Part of a small language model's weights.
Size: 9 layers, width 256, 2 heads of 128, MLP 320 SwiGLU, vocabulary 1156, 5.23M parameters.
Each number is 500 + 40 x the weight over its row's rms, rounded and kept within 0 to 999. Layers, rows and columns count from 0. Numbers have three digits each. The size before them is the row's rms in percent of the matrix's.

# layer 5 attention key, 256x256, rms 0.0345, rows 131-181, columns 0-127
067:510502471503481499487524478492463528533529442513546525443517515505445482429461480450477519536519528534449452521511543438514525451476538506560505541474544441523470511563547545501535442509508545467429511492519451471508467485495491536501451520531529558430481523504505482553556408484492556476578456489414481517475507447482482527528438451523501365507424441553465484520562524449502533419488
066:627480464530549507551502497519504475465435483511484512510527493514600528511507510467511482434477451532500454509557553625573538519474486474454480509553437521513516482499521488442520481464459497451504499495510545463463560534562445500551506482531507495506452566504544385484489491503525476462489540517543558562497479555476549482482511503468474503493491512497537504437435563449523461406536
074:569521498565432527515474517464460595509528505492493508451558539503484514456460514402517447518449484499521528529516534510476576411421480513541479538472535430578508523523573491475503475485397529472510478503527471503562509504556433532477476474507570538451436526445519475575518464470536509535520422504478536549533505538436515546546440404535534430541487503500497513517485554466504489491533
063:477437529484589525454437455543512502446458560516516508501425468551539494507527527504512507444557496460499525473503449519537468523501472446439463537521482452503483476466470554430490541564611476498509540557514539472456544474511494463484504493430478453516518497490504567437429524494541493505434558533519500442535543476571523503442530589430484542522547534537531505461520484487482512508514
080:584522491505513532564555519482482534473512513497474498486526509493497482497478521432462472449442430512539477494509517545515573449488475487528494483455417517553490459538508505483508461421402444476497501503471502478485552507499490501490536479518549536514469515535549418487528440507545525422502447505523552522530455510429589438548468425498504446519470496459552497447422466459509453464545
073:391474514465499508454539510555493475485502545526547467568444493526465469531526459546537547559578521486465501501445464448410437528496512498528484559517561460461471455425486503523475586490635470558504538516502546544443472510450557494462465544440504466546548477486520592499499556471431490491486542513509439424516587455545419497456516494481465543460528523518506506500589528516493516573459
065:441471538457566600513488511547479434460472494498562470563451503508469573512493527540487531481541486530485497457479478528486475476515520471440534450519507561444495498483460542525475528514558515539544531484465566508404531484527486420511562520462460488492533477495477492471482533518516488542474529479538471415499521461508434454454516536451446543436570606488443490470493459487467505486474
069:401546540501460500462498459562512446535530512477585452526459567499474539511505503505522555582560532495462582496466488421510449501477474525521449533537541479469521528533513468450517548572513513477474484493495555526534498548522505522491468541512490502513534531419504555516557503461448493506542475449447501480441543532511443568539491539561503536472522495514441538553574545551529494554497
070:480520585482505526491524499488512434499470582470554440536425510581526514561569498577521523496568506526489495493448480461460431571565494459449537517519514506448506460397495535477495526541588469568546501524490547524477464467475524459492496535470465484530576412446480538461495546526477452566478554500519459486504532436546510494508592530511456542466547529489529506531455499537513506521439
073:462452522523549519520497526528552455441514462493526509474464522524575464500500430460449511517454492456551510521481476517487550495518541505525562477497443502495467443465502541581526482544428535552544532530509522504448493511503539554590582483507491478605506479501513498500525497572500513429496431518491554583480417484487534528498510445439529516510474471518613539478495439432515539518429
079:395554569460517577479478517548477420549532441478539465530491557527458527502464511554476462574517520420498535549446480461441488579493521542479580512547500462497564489487451474498568632529517505563457515481518508517486545511499509484470525521465448510525575542409508507483484510509480487550448532442509502450577491426534470557495565529539432539484526545513501559452455513543496532480452
072:424451568439523556447503493500449431525490445486522457540438445549569532495547491584649562454544536435485537504447493472512459523490529488473455501581517518447544526473546520443489559504576543461512486544498493510415515499524514509477477512440550479478524477404529503493490595530486486519490524475476454446503512479511400540455521498537454546504558510552496534505543510532444524459490
069:483524592451545501514452508460484490444495582457529457518470479511511536583540463495547576531528507462533521520505498547446567533526475459501529535512484511505513438396483575473464506526485419528561433535485499486422498468557487484516533481455487445542503455513488494470454529525497452528502572565472497414578542478551506484474486516430469582468549570499561498403510454523516510564463
071:412539557479486545454470489511513425547499576511586450554437426548523457585537417495500538511572516500492558527414512450536501470473539472517554557533526486408591552489492467496518599514586489505508523508510476550444478500508500500501532468417516469553507476499517540473446623525464488517476545467477449491485477492518427527489578508502525506474537557493511628476536536477516560517488
072:391478495465543503498521517508489463452464557495541477515429479500438486537492465567479543482584516477559515477516474474482485595508487446488539550521514460449491514421434524484452526517513502527520507531503536544383496501523490469450482478498448461549512473519470557429428535519438434576495536486549434431514533472615519480487502527462496533454539521451484495460503476498552487538470
065:395492515507485472433497516510524476440552469505553502550454561497503484481491448478475559528591557514499504545421506432536465530498498513501550496501486523463532499482551486497493546485553524484441457541474462515525504499500519484530527530488526478520552452464547566489490545542506487522469477385495509490516498474586458483466556512510476509479457492469482598523490465520422548493487
070:437517538429532513477455566547494453494514525446570516536504478516576494551578534552530562437509538472523451484507526556459532597541522508488503490536546535488444474409476575485483557503523499531493485576517511519455531494499491438475475473440478487514578479489500516466545524559479502527505506557465412463499518474571482450484488516447508575449595550518457462445538513473455467450429
079:449523479521556508570490470504517412531583508560478481483532428470568480539536480580506508521492528450522516553481481528489448489460471457436489536542492518558464447486501471512538455463489475470569542548543457506505557478551537539607457516502481472597455523504540408506431589534434484497458487461497498534572456483441564477549508481554549503540502497547595553465494494521538480561537
071:495506423493462529483511559543491536502503460490533529552503552416521527475458519494535474490530507429420496532462493580524497538565458519577490493557477460536530531482568569477493570437525443458452463451452426494501517471470534513429488487454435527456498520454529515534497469481500431473523458479414555515521550482496493527495499482534491484574523483525422568490522490534518551440451
069:449511496462500562511415548455443469417511547530500550520450455524439524579522482547608545510558511535520494541478499488459540574527493471459532525528548519442486467464431576492444432533502506562503509555560502516452464528494471492501542486470430450558542449467499542461508565547446533552512559543503436437562530505501502478469498530468462550458485503480505485498549457459490490499489
067:529482515555505562539468524493599531536505449547429518479521506501498552455500486492456433496451454483474578501524541530518531444536462504468487487509465445535465485486495455511513401440434525541479529523520592469506489471557445519528526490549485480530474546529524418525483431484499549436472443547544561534478517525523551450542498459511469405539472483453568530481460497461487452518505
068:475434587435490562471448461523473561451500484474553482502474445503533496507511454505473508477449439429681554493516519469471533434453484476504524491497552554501484467536438449487497519531490581530478546463538537539571527424458485545575511509540488504512461485484436472473491539542506503587461538488519511520563484547538523518544506529488481500515539532494577470480465442567542495451533
073:433460495438594564501517474472469433507522514548519421536413441511485518542543521557532493502545535488529457526509447481479477511466511451459553527570564535472470496468469521471428525514480512571555530552449428498447483494531513491520518550427363447561524512465468549481494539500441474611424535509491436459553502455490515506483529478494487519482512506493518519524514476495501521525452
073:475556551462468489486485536485517494490452458456581449534495497525501557480544537525500554473517546524525396500527508459485509601534504498539541466509505512486535534510443528545473577521492452540495435457504391486554517490430461460482485511489500499459490419545544570470522486511508482566528543450541402473517531479497495551459554486514477504443536564508454528522500495542468518556484
069:486547532476560513495445496531399522475502497527571526479458464503466473561499440440502526436492467504500476438465450478475543571523543448571509517513451517459522484462499492469442474497488594490495538483484477513489476502462491488493513534522433474509530454564508552412444465530495458529525557520495508434594532500598541497500575543423521500522550560516530508461532478460571529514559
070:533476467488492527492462507492507543471525485473424591443492596466506533524470499458491468546488414444511564507523483508484545504520472507474523500519501496577462480506503444456548454486453570530501523523571585511494518561439548509509558450525505485552532466489396481495564501464500521476454500514460565599469428540485468453568452544473495482553442421477532488485527478514456478401504
076:497496519459501491499590500526477472483479436437390539515482568514535515400476481459483581575505483401545420494552513467510435466507459512520529520540534524465414502460531503498587520569594491527539519468507592500477508504514558484532481494551486534474480444533472491477561442521567472455527478499511469546454483492464439491451513502540499557502445501548518474504504553513454472509531
071:452521577527528497417492519521464488508511501471534460468517474535507423510467481543519516447542490508513474465488467449531471513509518517515559514517516463468548508425455532456409519545543470506509522460546467500480501507490484451479498516417588507450515480479560536508508456482504460480506492495456499411528494404525498496445520558567486549428533528515451511518531510545467590509545
074:498465498427480599537471505489452503506430554477541508488507445436482535568557528512486581417509524528515481524493474470508498495499468509522490506449448513476536472506448440549413547589411525548489434511468509460442545494534400498508465502518527459495487489479495475486469559483465521525507560458526462431592517462517540513534547478478502545452575510557525465437509417398551487561510
079:508483563459515501412523470569495526494418548443520490521529532521445493528494537516483500482561472564483509440452520473517475512554600477563454528512553508507442493480468501540448531473533450418465507492487496532515472512475488474527531534451500410443532474507553515445498463485531461538532524475413461444513469474512534514474537586525493493543547549490411498537495504455497574486490
064:461403483510519486537511497470487505466503480471532524457434496531488493524531475522525605539467464430550452477526505458562452449467497471494539561559571468479485505526476430482500437483543498452491513469589512553524474537451524563562455482453480567472574508554535489505490503531505545540576546477517512466508486506517466520535502411567489440539459540552517538481522481494463492462547
074:467455513538541544508438491558512491494496527542570423521473452503471459583522458508448476479516488558522498496504513496505541452533571455479532479484447535524487449471547562604401565463514520532468468579418478525524504457531461532433584455468443428517543468489557514466438507561465505563446520517448439492540539431516541468475507567459499513542536522464523560457504486463557508507466
080:462425557480512614563455456442436535469584525536504501500510469542484551552439451529461496408482555445521565499511465541495540543439477475483461500553482505515446565514464484497441515445435500487441495460528377549497509473447501446545484491436447518512513481515489496481444544537463541477480509487492510449516490529424528509533482433445504439461511522452474512511533468494524554523432
076:504477464558523496530470577495496435556493437550521555490435473432451521537472457498480557575571465569390517476525484481469476517557459504473473458470421466486558504550548417505535484514442481479492449504446440492473505476559494505510536447546506489493462495485607566504479480513499495483510499579519535520443509508520499469510525477444512539528529490499501505484556526544495494536518
081:526580540518484488450560515564505570509432487427504497483597573541529512524503493439512497470500512589518495438428553511559473503538511522530485458454534492488452573510502485483524543470508401509432468421553564524494496526471456505440523509540531503444486505545483533477581434436587512477505558446539473484516547558508452471470582586498479501496516528480499478530532527495512497515506
082:486443456484489537503484404471505485509505537439556495478438493530416505540484449529545554461489504473491523455501536497530510468522546520484523473454525452450511488505487433488402512521415504460532540443599514618444554459514482503519502555502496474427463504470579487479475460549444524468525560537485519460545492487522511458559519572560452502474547537460452511503513499490561534496509
078:595405447483487460502555451490552521499453449531462538473488539539511474505469527491488505542488455479510480531534490546568433444451549528481499505478540478509516536437506513450512434476566527522543540459544633509527486508520507488520549481550484556516445474536462518502527478511490541444499398520494558582457430525505474485487449494526496495543413422488577486475453559480481453441587
073:556539518445524416473583511498506502495533476386491532471522523472512481429496514486564550513513564461543423519502473498497460469519450515530490508554508414516493509462516528449495468568555489460471493443493471465523557489531504518542421449525582573439469539509588493507508526529538496458520519441523495545463530509548486485463491438553516508463500480563494518518467527491465469563522
075:503554527503542534465489515497461475507512464529551450512528437509455531528525577518549531525494406538540523450524445444452514512531538482511500461512518474514560461480497533511405504489493471540454404496444465481432530530503498461491543558495538507492490450537501555497489475517444517513520588510452439439555513460536548461524481477490428500509552503488479510494509471472557467471475
073:507544512524484444525547526445500499480475481497480567489483491475501527447439484464520518501453469425492513443494501496453497412537512465512459461504437524478495448550533549479547452470461554410513508512444557508448512503478512534518479447550523505561392455568466456484451471449494464515534552498535488618514455460492574502554437500496510444618495473522477479537501496526579495460543
079:485565494521493464498544571558427514507511479439540506470504566481500499453543455459542458518527501523496495481517541527462493473576534524492558494467510535513492586560566546513521479459467469544526488459537548538562487546436550518513500500527544444529533505532558533541624406470547526512535457480607507519474462508484359501470571504473541472479479535551519439537504493464495512475437
082:509455541497439471421524555513497585475412479478492532441464548573461471499511500466572540526494502493556437514511530508533457558570539491520461522463524444467501534468492517462432511583569482480531464482511555485466510464539477480445489498521508478434491505561569519456550403475556493592467519523516467463493471557548496465475532501462435555457517538538459438487515449455485533556519
082:442496480483510539520438555484470454489485437528511461508514397456462513471584523535486469480505479538525475528559441446439544544472437513509548511456446503524495421520447526598430526471524541570503431549472497437510513497542466498453520525513507460540468503490466526470506489522469454603486551545518375405531551450535471523538490523502474542492456523556492469492441458427484471505397
078:535491505436522473434564462521496585483542521484391544491529564450547495462463511496518456517488499531505522560518540496542494487468471476493450449490515514550446549484503497479600452502573490437549490469505508440523476536464539475527458511543549562487467516471458482529530460456571476489528465495452502558464436503452533488460472483564545469512496452498463463601463536566476530546519
078:603547492499508462451571495515473531469490455494448530525569502506511451438479526522508546569566462429489476515444489487503467428524532519546445581582534484447561504513502543433513525533466550440522495430549488485470530541518508489505425493446563520473458584509527508553496522447497513452520480487456588552506515559513533542444468449557548479548457480449454548562456552500530449453558
080:513495453544555511550533531551469533513448513452485504491470563521462497508517505490497447494519557594479428491465527547516492543488502483485449442474501529542438534530532474549498480448525409540513499498474525433561495462485483580480461511521459506443526561475530512491528487532518508484450488484583488491448558464489423457486576564506477458447484528517519384483556485406428512575466
082:462395498422554521485495468472491519519559488487505531496475450469564525451456477569518579458510473416588468455491451492566498498456461466544505615541472457448471436484418486481541436563577509458507486506491447478491580493546542494550448489486552539482465442501439494462503510490511493458486556421495449539458517499479508571460487430586499478460525487574536461503535503485503493523447
084:479567591495517446484465549538510451494563536455493462491574508500519438531478502479521520471539509507527585531521504494519496516582429504483493493534547511504469546432516540491547517501563441480511453470546423545519487521499508472511464555564555531563538501462441524480460452510589512464502433462482529518521506477520493497453499475502541558457530477529424453538542452567491555497543
070:444487549517483516538458493541509497452483543481524448580531458499489465519545556463593526411517493502440528516522489431473500514511549490473505515448548450489454457488476537446498505491410450569518450532484470505418542481504442414465495479523530488501477457546530591524429585562481450528495491525457503502543491558582485456488521520455444614534559504471467507487566435507506562500544
087:486492474486470441538495491551568487501396548422542477497484536526514466536530509429504497568510460493543453502478488512524449510491519507464523526475538483505465549504509490506402431499578420605519501452562550461590521476515530569434432535544492448489562546451547504494479474484529524474560524500550496416514525480554371447449579557539520494418481519532497462432566497527483470544502
078:472415480535547495486436476494514467490432516535567528459490506503532470530526501550488594524469446467527470505500465481527467546544548459460505495442464499531506391449451518521505465500535504510533490518496489519492566498566505500507440463528482583489474474546479516521426537546468501497485534542445449510595447434466521513518463457496483483572606503473499475391513515477494507453556